python train.py --d_model=256 --norm_eps=1e-05 --weight_decay=0.12
Each number is 128 + 24 x the weight over its row's rms, rounded and kept within 0 to 255. Layers, rows and columns count from 0. Numbers have three digits each. The size before them is the row's rms in percent of the matrix's.

# layer 6 MLP up, 256x256, rms 0.159, rows 27-98, columns 192-255
095:102155094085079134157171148128154111119134111113131107102141127119116108136125151110127119122111061160155121073162098103119158137125127172129133127119140093131090180135113157169100134110129141
094:149137128142145073149079122125158118126141128117135129157137127106151135105169119080143125125135113147088173116122128161141141122092119139154127122118129134168110102168117118093074197138136130
103:131148102097134168096122162115096119118112131163143100145094134104161129147119118138146123131166150142132087194162061169108156126121167105132138128108104153093077102124184149145156146131077134
099:134113139120103132153151152165156118088112114156132179129087120098161131127113161153131155097134098086123124102083087127121095141095107128120095101124095137100123145109137122146115132129158076
103:116121137130093111173147109083121183125119118129139116112087103121115113136108184134182098078147107119138160156167156099176123135115151148170112194138113121085158120091095143141108132118146134
107:124138119141121129099143118107143127106115109129102122154157129125106100156141114116138143109172103096177114085118136180133106164098117099093127110079125122109148112143130139129138123122096141
088:112133135115131121119170112143159112113123115099172127164171151131151134085133144147127163132133152136121118111142127130153109107128134135153133127044178131124124098142103125124121166122170123
104:127130102105148121118107082099171118072141112092142110146135166155186135161128115140138125112125156142141114120199173116145145162131143157099132135099184111131134106105102113136098115148141128
119:120092141131109128096108129170135111101113172109193136142104130132143148121129102162146127100163127115119146087156164096118097177095150126136118105137126132103130126115114110148081116121159119
094:123140117122094146069082122144140151134092112101157149089160119134091157107140153117112141088181165108162125174154137167183151073134116080126140104103136128147159134086120140154164148152110092
109:103089129097136134153124141119152115130119126143138105104101156170099133160110103102131129119148140127117159119098126150158139130160087143118157110132143143141119155091140146116121113071105101
099:130133139112128137162172106161102125114116130133081184152127113123154067106154106099143133118113131128110089115147129153139137113111143084148155115107113087109063124137091126165112106126111110
095:120096143148113154140181088170155104145138131146124158116144155115127126139132114127095123096098101096151154107136110144144149114137109133136092174194138110106120129105167115147120141114131120
099:176105126119156137129130133140078140129100127124092092085150118082204181131087082115128131153172149164147096094098116104103102112100157124109119117127147119148156095107123127151130100142095138
100:100143129108125133102102126132136156096142119151154097148142121142155157096094106132138157130141114155132140146137111139130105136114130136140135123057142152136134111112140106133137134150102136
101:144117143096153112151094120141164152121097112103116117141085140141124122116145128142039116175160107126131106129147094095136130137109103092140098125142124078120162124172160132164135137100137164
106:088115126116184131159159144131139145088168145084084108136139121125151167145108137191153146120116079117122112110101128087143145125108156123118145088156138133146129138115166146139115145144122141
109:144153125122137131171096131092136119105163125065135113147154062135131148108108083121154111117139124153142127081106186175121110103103172122151136189138095124131134115085120084108143092108128179
100:115153135124175133113141129058155141153121126113101130084156126125070156125117133120161083137131102079113117121147126128179121093127140148115151144107130107128174124117125131151122127101113145
104:117144099158144131142170145117120122105065160119125175148103122155086101127120093128134134125071124139116165096104126115147129125119127191182130137104079091141121136142119111127158170133125097
103:101137119152123123161159150119143134145132104130094115099162135112153090123171108181114127137119110121118110101082148156164153122117151080174157115120132144091124151068151168142122131142158126
106:068126122132105143161142104108104095143155142149112164107136163116141136164111111096104129155098165134142109178134147154087112115106114116172127111085144091144134169160075133123101097128139148
091:099137124123084128098116125178122147135121129119141172128153117090100069140107163124166158116116149114085138077124125159189123147102143114134166166131105127079119123136130114117134141107085121
103:161098150128123111107110111110122126156138095118132138095150123157131124131150143166171110180098101101132133103064146107155097097124157118113143146104106176085142168180114133098120150082128125
092:040146115161068149138105127144103103089162136138123145115124129092136118103161078140099085173150133100119123135144137123143117124115119105156115126130138136089102115142123116124148098097104135
097:136138118095113108154163116095095137161126087090134110078124132148146161108132100124128079125136107116104120169145110158136130166061125119164138150110148146147149165093120126132142161078108087
093:158162137091129107147112114108137156158132126101117148124128120150125148130106160134179140087112120147111138147131129135087139114083113151175140130134135129117136143111079156136108141090133117
095:125157135167140114099152132110117091174123139115167143176116166117149138124103138093117121139117112070126126123137112115099155121110158118143146141166151115127143113093124113137113102138132138
099:117117109169163166147123115158139170147082160110146141140140132147137131153138095154094112136132131161121135128118123137132184101149150122094115098077151151111113107122154138136141140127155172
101:101125126105100122137110124145106090194094118148105138129140133128143158107141103191091091129076100144123139153084154088145143130141143124131114101110149093150107133114114182120144124130142124
100:160108147164155138206142066126123139110101111112119151131169146105127153099120146117169118121167122123145098147134125124103173119131122165081151121132152121146127117116108115125079113147078135
099:134150126131171141132121111143084112131150111126144089115142145148121109126137134114132135139083110129146138118136147134133131104133100167091155095094065098121154137126116104143108127144136142
095:148130106162117124119168096122112154133101147153173128127121135103129118132135104089121149125130125142091128135110111087133130135138150126144099106106135104135141175158134135130150091102172132
083:154150125104162103128140105134100128107114112150162169154125160111120148166123110142112132101188134086188139150136119111123137149146124171124144071127114147126171116091140151147082151106135098
104:083149126117134156173130103145135161123125128126134120114152109110085088094121126132166128139108159095152131129137147064157092101144114136157123089151087095099158106149121127108109134120103100
101:118141150128137111134120126112141120113078124148143111159144126115146086133138098173133136164132095140152158134137136147194146132180153145147133144106125094091102159114102096142117130141092159
097:100160125129158164155116115143114096139179110151122086133125171111104144090132164138090131144152102121162103134156112102081107111120148098089136139156077082096123130124134153148128098146158140
098:123124125159101158101121133133148167120152107109171078126134161194146129142113166158134125053127140146114125140126110133134170138129134104123128079142115122106142118172174121107145148112095124
105:106071139128153125115119125165152160121100142124122127130105133112097148093126120116130153128174146133138126092150138111134117103132161167115142101140140120120074120076159145086129098110119088
095:097132155097076143140120134134136159110178119121156112097155143121130129150139103084118161131100115118116114129105102199129154148112112082107102104138151112150111079153103125140136109132123142
098:117118135120097129093116097138148142162130127103132187119131108100124113146119140107135135148147125124093134167140121128148122118123105105160130140139153126138152104124056089115099142107115150
106:145140146073157131148146165108112120113144116158145122146134141120110094118147124097103099154134164089108119090116119114168121123110085138143101105152153143139103147120082115091135160142145125
086:127123134120112145131152135137149120101131108100114150124131136125114143126149150110115109142140186145144133103177092134115169107129099150104103168167159133130150060107088141117131143136103130
097:116161142149110134094141136106155130116119161110090145103128111166145138157081113109128141095091159139175112113169089141166164142116192091096132108145110103173158125149188108161120138131122150
101:125130158140100123158131153123120124122132123111165082149129140092067205117179107132121097113123128097093109104108145138136086115141113104139139120132146102142139104113148149078150148138146120
101:086127135146190125130177136160127131142131125114168131127085111098168140105134143145104117155128114193143113082117115123118102115146114156127127128134152176104123168139090165121117116141075119
094:150122122130103166127146165147151155154081125113143138125137093109115152142104134153102154169142207133091075159131161157136124108184133104144117110178137126163126125114086124099099076108110153
105:088119140126128139071139099113179115133157096104129074160133179124114106074128091163115132164116116087141092129123140135118113148115133121155157108138156149114177145129144149133136194110127146
100:178160132135118151123130143171130148146138111063135103144157130134126148090129114099139160155098122148135126109213134126124098144116150111137116174120119153151167129119133133131112149156178141
098:122082118145118121138121116117112155115116108101159127134077133143092154117158100138118113107148114099133107124097061100162138086149088130168149130114154141127118135168067130152125086143111135
098:125106108156113109140124111120131172138139167124142129100140077137101100108112149131139105183119133126089159127108168114111163116160142154153115114125127181130110115127169113163122170167132126
099:118136136154117131180124161129152120106141135137146069140145137143125124141138157125135110102123109127115134143121077121095139129100100119068145139137128137114139112126155168154085135142096121
101:118139113130098142126130202144102159108112159140107144175132108124120138141149138142124138198139128140111096133112131140133098149107138145135124151124117163111119162140112114154159149127141117
101:105120132141150148098125142151150111140138064108114153106101104105158172130129123139119090102108108139144123139141132143131159117107123110138143125145152118135082083124147121144079142125102144
103:171117112124109128159110174149114147111115119154125157133102142132135158093112139109115147098125119140130149172099135122132103114156122146139129068190188051158120093139104142137121152164097078
108:133180117110101128130158137139152130116155111109150123151076125161100137111145117147085134164133138119161105114138110118143165120160152137150096141153099135147164108124143119086147131133151142
098:111118123149122143123117152141148123133110075126104142117116136099051180138137170106110103096153111131124139128089137134081127167171151107139144124122078122080106077156130106088148112164096164
097:123107120107151126134120118074159125102154119145142150137124144121122152133124144123085117091128081171134115083105112120130116122150115099150118129152149133129102176122152128164117163111177145
104:148147107098110097152133137114142072132125119141191145135089124118148141145133117184097149099141054137199144178112128139116125112157163131143135165103171146150131082121086152121172126124117192
090:095109128144154132142106164125150144119109171106127129148109130152137083134092147101099117146137113150115153112160075124139125100144072129143132141115131160122134175172118096153133131166103173
106:132140128096089129125107152097111110108092110153141141114130112106149081157120112123137148126111123126138131116102139140120141123098092176092134128126165138058061133175105120155139115114147113
100:109089122122143098133112190137094162148111134107116113126118134185139129142095093160116117165117094134120110121167155098133116170140166153090115108167150122095134111098113137183094145113093164
108:135136150080162124175106180128139138101151087150129049109172119122132120153146167086113130134143121109119126140109142096160109137100131111130101153113101078121081115132121138135139093144130117
086:085137126104138147130147093152150119101097090107193127105161106094160094081089138129134130126076141124148101160135148120150145074112137108173134157099179112142079112140099127154142116148148111
090:130131140084128116131127143087124137107161110103153109147136117145171105143134103118167094134098115167138149147131144138148138127119125106138113127114158141121158154109082133145120082104117112
098:097127129057123114111146150170111155105108109143103080153123143137114162124145124102119168151150123099133102100161137099145078086115111136139146138130128183155107106155170132113143087139067097
110:125109123135143172127184153122128129107160128116115077133125132156117122136148104143110103147152143130104136125140119157091090134152163111129089112098149150173146136117159103059128115176142143
097:126139124150131130125115127141104146137106086090180128108122118099101147138111097126146111140131087172124111102147152109123145137105113109125135133123078141175138146169110109151144157114160159
105:127121138144142134060119119117088105080164098099109100143114153132129169147108140084129120145158131074150116133125134105150145134122156140170131096138106105173121105144164124118130156148152098
103:124086123137129146143155120107108129106135138112132139110147109115115108121133123116131126109116112111168146150176138150107139166137140087116151116136147124149094120126139152106102117135118148
097:173095128127082124099055137132118145174115090142162131128083153169118136113074116097108139148149171115126119134127135084110142124119133128087142112151145153113073114100147139131116139127120097
086:130100132135104116137124185127116144127125099123127114126140122139153108090084144154131146152113103102142094083152127109113137164130164119131126154115083176129165087150132135139142148101125144
# layer 6 MLP down (transposed), 256x256, rms 0.15, rows 27-97, columns 192-255
096:128188081142090120121105132159147149103127110093145131145111138144112123097167108176111138132124159110133110176104149134098134098129114154154146144192134104135091165141105114109135129134133156
097:114117162147077119146150125179129089173145159095121116120099179109137143114106151110132104118080151112120141143110166124090109126144081100130122148183126183178100131142146109112130172119131099
104:128097196104119111139134137106131142118129148114162124116145158135112159132089089138143097131145130124137132099160122125133109129080140136130156079105115120101124173102127071155128116105113124
096:115112138112143151159129138142128109122130115161114099145122082083136085147090141118118131124183135086129141124119114185120124152123127094139140107152130117161161127138115154104149096100094119
108:118085118130131135126171108113148132137123093093125136096092151110140142145117158091107131098142125131137137142141141110155126124148097111128127143115115124084177101118122133131117148130176128
102:145142148111163095120141124100161115087090092156122106122131102113089139148097131117095138119120100102091116149123129154086120091097144067132112097069119129108157109064113123148156111102149111
090:101125123107114123103109129129106149133146103096143133125157155147130127146113122126141107116126135166119098135131139154135142131125098161096150119146178136163127107145146094145111154129110121
102:081135129112092182109118137128123147162155181136153082140095163151155132109117104148107137100096125123101115149150098098135131157088109140124133109136077112080126200110158139113104123145102098
103:109117137111187255126132140141162143093176154139121129153139099107113118168156138143126116127105093152140130134137155115131122154136138130137089126135131182155113117132097105163095143150097094
101:164081140132099139161135108070136088173123105154085136118159110104150157142182110145162108118132144155184156138144139173141098142108137139141131161125160150136128147167092118132126118137132151
104:137156101127191194121138143133148129138126102120086107113062135106093164185126090117129135160131142118134152179140167124117127104124138171134118124086079122105080145111090147143157123082107114
102:153113186151177185125120154060175114133172117074111120140110118110156105104101079099138125113102103125164097126110116134111123172145152130116125142092134080110138109129151112113140116129130135
097:066102144143157144150163120134111144140133075145116142098143087110152105125116125091118152097113097105068177114145170138089095113134120138134092119159092142111134160113132152147119141082107124
102:089128102119091135150152113114129121161130114159147127095185121154143156142123102120100134070127149108156086141168131140095094112142109155102124115134086125136111099154125112165122133135117129
096:121124142163132146090131167120109126088121162136131108108128126104140121113145129129116100182096144155125127187135137110106132140157081098130162130122107158130161114112121125128130118131137103
103:144128120134118171133098123099108133145153093137171130153138123117093124152109118148123132195159119129139100129061154092128148138146133142112133131166160107094128077200126168066091156174155159
098:131132070150129129175165115185143126119112146100124157112171172125136107099117121119083118147146114132139106114106136129139140130133127148119127072106091098143135166133140122137106105139164108
106:107126109167151160168195117139150128136129122125128115145131158143113209145116122139130129149086098178148128112109137121123132141156129108140105152174170100137152182180160124134116114146089117
102:116126120122150123146128115116169146118098146099166102174182119090116105152104156079089138123096151124121116175154130118105133166162114169135101129164139108088113110139130126120158103140091099
105:132151145145174116115163118160119185104124151182157149124136106141111122114084160162092150181115146113162111152131156125171164138131131172152119091094106099120141131108126082106186118141109114
100:109138130119118157071157116124115144127117130135140127114104154141116097156124102108133150128128150141123150102092123141111166140141085112138117155112120105144157144110147133146140117135158107
105:118141107127132105089089097133108100156103168133073145100114122117131106110109106170092161120120163140126123156145085122126124099147092098133136131125144103091126144157127127117116108089124143
094:142117128126104158086151106120116106168070101135143093123127110140144130114098138104133156107114111121115140128127126150150116122158125137127154112127102108115115118103178158130165157149135133
098:133145104158127108064161137145136092140139120116102146140113135092131140119113103167126121125129130136169125124093058148165094078179125134181123147127123124135128125148104142129096129108172119
097:110134059112138132097123098088136119125119142123144146124156216154138137123146084159112096116109137114139109118123084167094112139099126124109166134123121145129143119114150155101151096074143142
105:144135082146087087126145130163180156091122090173128109124177085144144094137153133145132099176121120098087168099109056112109111164101130187134145106100148093152117107139151113132140128102105137
097:153123098140113127107115144122144127126080137186165098142133204092100139134132119148132121109117099117133188115150162151169119075130071123165146097161147121160159145118166117127089110149110122
099:102157122104123118120154135119128101170126140109162106181095138121164147149110125148133116130148118112077161122146116114153138139156117141138145172134163109127119115139139122160097113102078134
103:124114167154123093142121143137169116147148124138114163093200108131154135133142100133126167130124157082097106141128178137093192095094137158088129157120092134155165123143143107126088171104124169
097:117129125180075094128129169151109124143155105105129143152076139133105168103167058128167086102132130107126125111156115102148124125178133138115145166117128064141108140132137102126135123119133157
101:161121137114183068111100145089122138127097110178116118141098118140173132154118159105157114181091152147111152093099117137148121148118109082133099154134092190143111104098135136132125110118133141
102:112129142125143140135152154124108101199101111145124197115146140124141145139145140147155135121152091099098122148146150102110138138166094144094129159134115114138109123123135142122121106153130081
097:047154158127161066134109116147149135121154085115140118134111087123127093123087102147149086057114122112097114105083144109135163103140108156129112127148091100140129112175127114110125132162101176
094:152067150141122148131085131158114127095149131109147119106113066122083163114125116164197135112103122089102110132130127097106154114154152131145155169129133161158103144148113168128076166124147142
104:167156123109120146084148099120154117173122084121140104119167083103124111084157148129109137092117095145137112120121097138114103088124139134161109111080158141112106131154167106131057154152139097
102:120143096145158075113143152153168134067110153120100125155101125107149108133119156117158132178145119122129137089118162146132132155126107170178176153140096131109154143108171147150112116113154131
097:131120107118137124083180109149093116081099127163135139110172152109141108126135134132104152140126132079173111122140123116135188136131144111094131120143145130119142147125116117159178154125125131
098:128130107125105125113121151086102107127117131104141131132122134150133151141156158111128077100108110142151137091085107116146112136120136096132130137152115154149155131151136111138150131134120168
106:140128165175081151141093155161117130148084090126091113147106210091163086135149123124108122145118122145139149126193102127162130104130111135095090114125131137136123125090124156159125090154121120
103:126120169149100107102156141126122115143176129117162117151132070125124166097146112159141104125126112151173080140132150113123138114120126141114149124116119147145169149102114152120105098114143159
101:153124104130131065128115113140153083152179075138089167129085125171132102129103169128105135096107114132109088127146097121078143164133088141125131123125143145134136103150118111139173164138128109
103:099123100135092150148095116104136136136150123125152158091140112153166139145119146110138145129120091150104097134137127128084133115114165149112170140113129090101106149154076124156100133104141140
091:080088113156128138136155121142129131174116131168152098109174087140147108141175152126137116157106138146144128125111086167115122098107134150150103149129106125128130161121151166118126150143106145
096:122123128099118107141089159153139131138142135140144087142110114073116119121092122174097157128125130130179100161129155114116119128098147139108143119126119102155133142151095177146125135136161103
099:174115112113091142129181144129141144130105130122147087107128142114144067154127163129132088145123096125114119113171104195114125110158123139129090110136114133068166144128151120107115159154099124
099:120168106119154140125099117129125119121158108139132125136133144153158131108154120171137142154094137134165098127101116163136101140091104160099152145150131141102147138128134127177127137125166134
097:143089163100137049136112118122134137193157109123133116145096053138132116120165113123140193114129116110105089142136133129129151138123117102130139105115104131140104117121113151171127106107124148
099:121120110159163149155136153137133079139059143137137110179133167137083127107125187137073083156123094143116115135113128117138138119108139150109149148184131108133126129129167112131152138092141150
100:141150086141109151126147134197141155133111101135105159125122134123117090116145127101163130124132118149164127149118168148150130112057172161136104117076121097120169104095162127151136099170076147
101:124133079095095171123132096153098109140104131161106117155107171144110096113164101085122114127161098138140106122079131151121123172116149112131115110093127121103142122124154138155124098120130197
097:095123159131081098167129134086112128221097144144086136087121066126134103129127109124161076164096129083126139127145179157097146135082145134128116118119141155150084150137136138151134118110146176
100:112155128103105135039095156135142158125144156123147120192120130132128094118149141113139110121153160098139108135135180127110143094138145138119148095150145115121115122135096160114184171104138128
101:148121040137111141113169159159113161070156125166075110106142163102145103125152141120123120098132131165149114148135141110143171111087144135124090112134130130129131100129109145153129121155159160
097:106080126120151134114079121144153110125137134101161136122152086141137094122140139148189150119142108150130142145086126142174097096134107079129174112166103115140180131115126143119132103096118133
103:157123139077118174128114102105137169122132128126122129140109104146125136128142155101144182087162091133141131051096124136163152168096131144089140130104111103126104171115142108130131102144114186
104:132125113140104028150156123104201137133138145100152116163107152129123122136085155135140115130129140147069130138141129123112110095141121132134109134101120130161137072149136103121124129115134095
094:126109142174181090149111135142127140140144150105110088149165103174114140126141187133141086128109118123073090099111155089107131162102136116152151123102077132124119125161078116144120150123114112
099:117115183117131132098116107117084135121163141131131165147103101145137160133106109187117146113153112149174100087113133153130134145141142109119130138060138131096134145068105153116125124124187133
101:149165123119091123135127136150102141136144086117177156156138042095132157121156145097106127090134136148101131128164128146186184131146084136129153143128126130137065100159144121098144095097162145
097:116119119083129131134132159185094138099133127118162092130114050131091124143131116144142120095153135134118094160122120138119134165143185105142137155110141102111132153133119148109170132160142144
099:147128158146160146118175086100129094141106126121143117142151107154115094156123130108164115123141127147105133126139108180133139126121121120137109134140105105090131149111136154129135123116127113
103:141105111132099113084129124124143124136142140142122116102119139140144134091090105153106156107172139158150094152100135117132094109107119160114107160164117116117111116150102160110149076157130176
104:167129164136103161095120133133126107119123127124182121104114159119155122144155170103110141157115110134142141127138144112103117108097144088125106162115165104107121142160128105159136135106127142
090:102169074126143116154176106131135138105111133160149113104126210159147161132122126164128130120119107098133138156146120091154140134118138156156156139133118143136079104146124131138122131119152092
102:109112122116137130118146141160107110072115175108137128138078095162102161100134127146185139163113107120117144141170137131139127150168090124094123115129099167164111135112158131122137128165093085
100:132123113127110162136125162138124118139085161101142086149124137171121159128092132086120122104107092195157116134138145153133147133125106118146119140091111132094106141080130115169130119165134152
099:100131129118130128130112178132117140101157118137162125144164118124142120144146126138104122131166084096128146178089163153109128123120140113120120119096162103126144126118102145146127131103122164
097:113115093114149107146168103156135108151152125132124114108149140146105130160153082157159104099097162088117147112141151122131105121106160102108180098116122079133125136137132124134152122065134109
102:128116154147097134141158144157099072149103118145151111125135100100169123094161112118146135144133114125149113134116104101105107100133136109135168129110176124118129131132131131166185136102110102
100:138123172118118128144100129113128156127139128165177092077196128106134150168123148173135117138109102145144124144152110155107103166127143112169171171086084113143147169114139134136118148113120103
102:125155106073176122111104107122136142088093133160096114124103163129128111081061116078097127169138153093086142117119066123121144087128147143144131109155119107120099159121140121145121141149179119
# layer 6 MLP gate, 256x256, rms 0.158, rows 28-98, columns 192-255
084:121138123143139087168147115140140150137148119104113167162134122113145125132167100098104116161104129141140131138132151123133166098127110141146121133141126091160151137177146150093122160135106108
099:107090115117120133112111147132099120118080105121109109087076122152139099080153133122135099136115141117143132122133155145102124160100094105138164148110147132133131104131140181142120166147091096
097:092139148130189127108125130088174153158074142080126104088216133136114097100154116109081088138129099117140161118122122148160165135124132087127127128161124159180141129109168117138112072112114153
106:144163112124116113104127123147162106153085128182127150112135129130103127143130144105116102121147100141132116101111139131132102121128102112138126097116147132140147174178161165128143151118094135
102:107108124198171131143117114138135132128131161124127106110148121134159098124104093171161141104136097099091090151128152114112098111081091139182119121141120140119155142127135100136108100110150123
092:140140113158131123105129120112125119126132147125165123157104151113120120141145151116157128153150162085192136133152080124105124104137128183154146179110110117121153132111131098141170097125142136
103:162152178130117150139124153128160112140120169149123121106136166100096106098134087146083169133146115091154123136137135108173120117096117112164166124134121096118136125133145118114132140132082154
105:093187102136099112130159115071103141167114089148093110084173130141109127106119133079106174124105145156125096137107106132154158102125108131105117144083153094143122144131167095125175101140097140
096:135109119141110159078118105076128136160132113116098076092134114119138134122180120146156112125136139170122110143127107170155125138112121129149159123099132136097155129139148128141155139122181135
107:135105148095148161139095138140128126129128161094173113086135125126142124134096090118118111112111113093123110131135157175127097141109103155145167120117124097124087157166121149143109145098087123
102:120119108146130096134102127131117146140132133139100090105105138138140137123088125143156145118101114126114119168119143118113041127123103074137140139162203117125119112084116159133141083135131126
093:113163131126130156116099130104112194109146097100115134122129111142103163143120178145124110167140130153142125133147162055137151135127116115138130138092128142163156098104122119138139094118120152
099:118132135118110111084101167123123148126144107154141138119136139114152131105154136104140147173145103118160132104153137157097178135086140163138127112124122127110138169126122145141090184089124130
100:088142123113110177167152159140137156136156108128146162145121091097068114120163127127120139121110143124099131129128172136107153125121116152166097136113175096172111169162100166123129148128105155
108:111136131127096130131166165133079159135144081146125127141128122121114136100131161155136090142181126141107142141172117158136120123158125145060129121139123112127161116125152113076113158090104179
097:096134126178113157138131137122160132124135138078066089129198134112134143174135103146112144153114127155110124086112137141163135129140158145125135148151121159139145160152125151136138122124138160
112:121155132134126124139117124113107139144061095135131130103136146123181155128098149127109143177135157135162133127099169124175154115141088111132163148120167122105155099149148149125180168121135105
102:145129153098110125125119104143104135151138160148144089129134098072147157148129140125131104113142143125128137104119114138102103111106116122090102118154136146135131101172132106141109128173114118
108:138157139087115143114139172169136136121122124107130172160145133143154107124134101141103143084111108109160115145138102143111137099124152045104166141124149099117127140138135144115116114113117142
112:102135138129133139096132141136125114108137106131096159113112100111150166154099121136144110153129089109169172096117183156191127139134129086134135102159112116122113143101127121186120110158143146
106:171130089167091143117109161138128097130155114154119124118094178117163157157111123089116141114140153147150096106144179165100139130101138091139128093142116105119160144162124120084138101163150137
092:156170163135120104143108100105127154116125107105143147136172137157140105132145076151131125122139127136142103154142159057124123120171130154127107125134146153127143118087116102103108118090106181
102:120105144133165127158146107093173103088120127115111136133155135148166118099138181172141136106141099173141132116128144110119133129118116110116113159125141079143128130176155108149133172125078135
089:088113102154089119172147118170091089086167116155127089159120153113105103111176102131141120155155141131185133140127155128091073124106125065152138124133151119115097140123123148131159121134092091
097:118123130096130140143181143139062137151125080116102121096177134145108138136139118172106130067126150171094151149153136147175142138114152156131119107086133148140097104129137136114105098095115129
090:183100088145127118130130137090091140124132149096132143085132143121171130136143141118139121135134139144108155145151112146100139093099100128128133144101151142127162118114118145130126146116102156
091:141131141163163110115166074108090102170118135118113135160139141112139130102138173084122132116121151085156152109164110121134147124088177108138142139130123081138123143160120148122095104171119144
098:178116127139145098101127111139150133116118131105105128151109146082148142098091119134126137111118145110112105187105103122098120154153135135146153142115138155128124104131137119126126135114081136
098:080117131147169176126091162142102129136121147134109121164119140110121103142087104105087151092090154141097067102092126182157129073159098100105109109126100134122129167145156162141101161131101112
099:138066134167137149154125141157127134066155141140095135088131125119129114128113126100090169123108117087159120110132134096103160137158144123112156100094150128126138106175149099170114144093136139
097:106134123141143149135111147130110141150139112061147123095177126139109131117124128124137119110132064137164100128140094129149092122130134133130174125129112151123127132154128171151110125150132133
096:099137135121174129103121083131149126112171149115176123131128144115133121125128093108147125135126130115134121133138135187125133120140079132150125080133121083127116118124141128102132098136162127
090:126119136124124153117125116159186100150129122112103141155115120172111125105157110149152108142108120115111104125105120139125126129137138122159089135121139121123122107121142159149138142145126142
102:122118145143148117124112112120156131156097057097119152124106112137117126099138148134142095122126122131119174135126194158110111106131138103168121124119119134110147166104146137133104127125113126
104:169148113159122098160129138115118120118135147138085160111132119195144162130148133149159136126166122126152097140115151129116120181145103109124140160145088142114128136199091105132101088103124167
095:120105115126132140078124140172148089158182085141148120112110121145118099095133133109153148127117149156173132140136106104129117137138134138106133138112112120099087171152135168117129111168127141
102:104124114142180155144148104123159116135096135149133118129112146152135154139131131104126125150117138115097081133087100106098135125131109094107111083140167098112129064119135156087109129164159125
105:145111129098129147145131084094153105135144122157124124153142110139180102131151107108095087131163137125135108116146141116150153100140154121088139111158152062153086103119159135118114125114105127
091:117119142127159124129089095146111125136140140162121126118196132140141106128123129133106168141138096114091116081097098140144178126094122092147162137158123146127109085162121134169121093132082134
099:153111146140135123094106152106154121080114133169079136095186152106115128107095097090123086121141109125128126096100110160139143135141122118135084096117168118151081099117111131136110126138138157
106:131105159142111171124116206113153140124138113110171134153130158128135155096129118122130080189115158092130130106076137134090132120152134138149106147172114167156146155052079082103115141128121144
092:110157126129132126106117087154111162117092105143142106184120144122143124155092080141118112114113112117107106148102143149120106121127091145169127089154143134161150156105114161137111151138155122
095:117165114105123144104169119135122093103107079098120129096156142092086102120113142104153174144094100092143159109107097134124158136118127114164145116120106101127113122138139116111141118115102119
106:077112153132109154104087143147121175097116083117132138142117141122110088103114131146109111130135156093117131156155151144108149114125154115119128146093085130133143124154101145094104155121107144
097:092120123133076136118140106111121119094133134114145119134133089104186127110166111142132156117137130127116145109115152121133120124119130106119144089151124093089166101123113143181143075123119121
098:111106130139183122118139138132155147148103140180117150062135130096156130147093081134131075105078146156129137099108096159138116121131160133115111104120179127130117129152131143145126118079116122
103:129163094133160123132142155122128093128143086153115160134151135078123118142138098092136131155111108175139094160128173099130104119163146146101146144113138143151137151090116135112132133121165128
093:165143116183120162131138110134149122124121080122142117128167094102185127128121105131110117098079087119158106141130115182145105172123128124167100109175123138139171150135112047128130142117119084
100:139138127086119113088152111122117150118134099125158100125124143103149131152111132115141117146138134139130141115110124155147160127114113136117135120137148130129139127146110111135150111151107125
099:138106137123095138095105129137120108129111117115160138159167155143133129156171147141100156108153119124112085106130097136201139138091115095126127108131110119113135141122113162097134144111152111
096:137093103119166130121146119124134140110097130063089190107139143119128150139080125116124166087100149122122148120121130101105090136118115146162092110095108129157137158132094115114162150078149115
104:162143121105096139137112158161116158126102126098152132105158160113123144118109116109132100145123115154092111138125094128148125097110143132099140137161109098142125140141103119102134141128132119
096:138130132096105123173145154090134124158092127130121118185165136175129122149121113084138131160127126128132165127096124141150087150151154122136123141144141126128159127172105137142177110176170152
105:126136127153137106133089148170128154106138127151134172151110160124108156117124115129160180101095158127169147139127108154143084110096100096114122141137092114139164110166122135109130151153139106
105:157133113092143111155123100098154146098164108130142154117117106148108087132142122141124149136145134112151133110130139152132150118132123128157086136128089121192164132148204137137166134111130134
096:107128126103112134098157112113131105079172156107113147133140120130152075085077092090121088113142138090197142100141122151160137106128112139146119134103149137156173149092141124152127138111125114
099:114172131107138172151187116110156064122121130142107102140136145124124087129144130154137087100155116155140142128144148167115075153099118132103124101136106117115146117127123119105133127155128109
098:163114126117111156136117141178106091127165087145103170148121154100102104091141102094108097114150148133104166123110113083105115136158120110153102118177141131097151118125163091145068138110114113
091:167132147134103120104129106147104102134127104152107116130156119100107169148132114129184163084148119116117122159094169141125112157098171112107159101149130106150125073093117114097170137075123115
101:149135086114123129112118113108130122128144124092131128141137131173120157192117140096186094140112133120154134088143176100102110106130117130146116089149066114107106104126171121124124119120130111
099:130133170139148160164108146122146136184161125108128140099152137119116110067119145152150108109124082156121145152155144129137160139133127141122065153061126107136150121099144108128129121067128105
102:124140134087123142088124123135104126132094130091115169076130126094100095134140127124149156092132083149093184151125124129114170143140146132119131157133152129154131114152111134096142147188085115
090:167128123131131119152119150168102157140115168126145134134078149094129101153159092157117117155129154157131132083140148124137131165148109132085084151126122096144107146139105110154148153124122072
094:136103099124141110133109139097138128110160109157153114149132110125106138100128112122142115170079113160114142155102140139115132115121123101133104155107131148126141118121107132137122106103093132
103:134138125139102141132097153107129152103156133102097142101145109103101098111158197154136143107118099126110125130155101101165165098119119137181112123141125137094159140119106150112104100163136134
110:141098138131155142111097125085117119113137160111099136131148132141148133161123110071109113116144137126103120153111151115125114126138146130103117132120097160097120108183192117164071147116127126
104:129092153106121170156123109136137110106175156123056100173129150111107106124163153140114150133144161148125121107132115089148129103130159133142137137142154133119148137137124142088133120112110138
103:131125115061119119128118158153156122130137160104098132087125131142147093121090161121102169100122115147070139122121115140110120137187109147094080071131098138135146164113103165139132131144142139
098:130117125125087141117154140125102140153122115136104104099128107085129140112130139121160123123115087131101183137142156103146152110140151096099102092143132109156122111157124133113135129159116118
102:144128102093083121150109132167159115121155143124139108115119116128105136133146114178169157113160144130134137082142120076105099142142137143155159127120155125091186147153127136112157085106121125
091:088132122142176167101107129152147141152111146116089140101129126093094128146115085152124109129150185137077151161127113111181113118122093127126142129165176114104092166127119138102124115128127106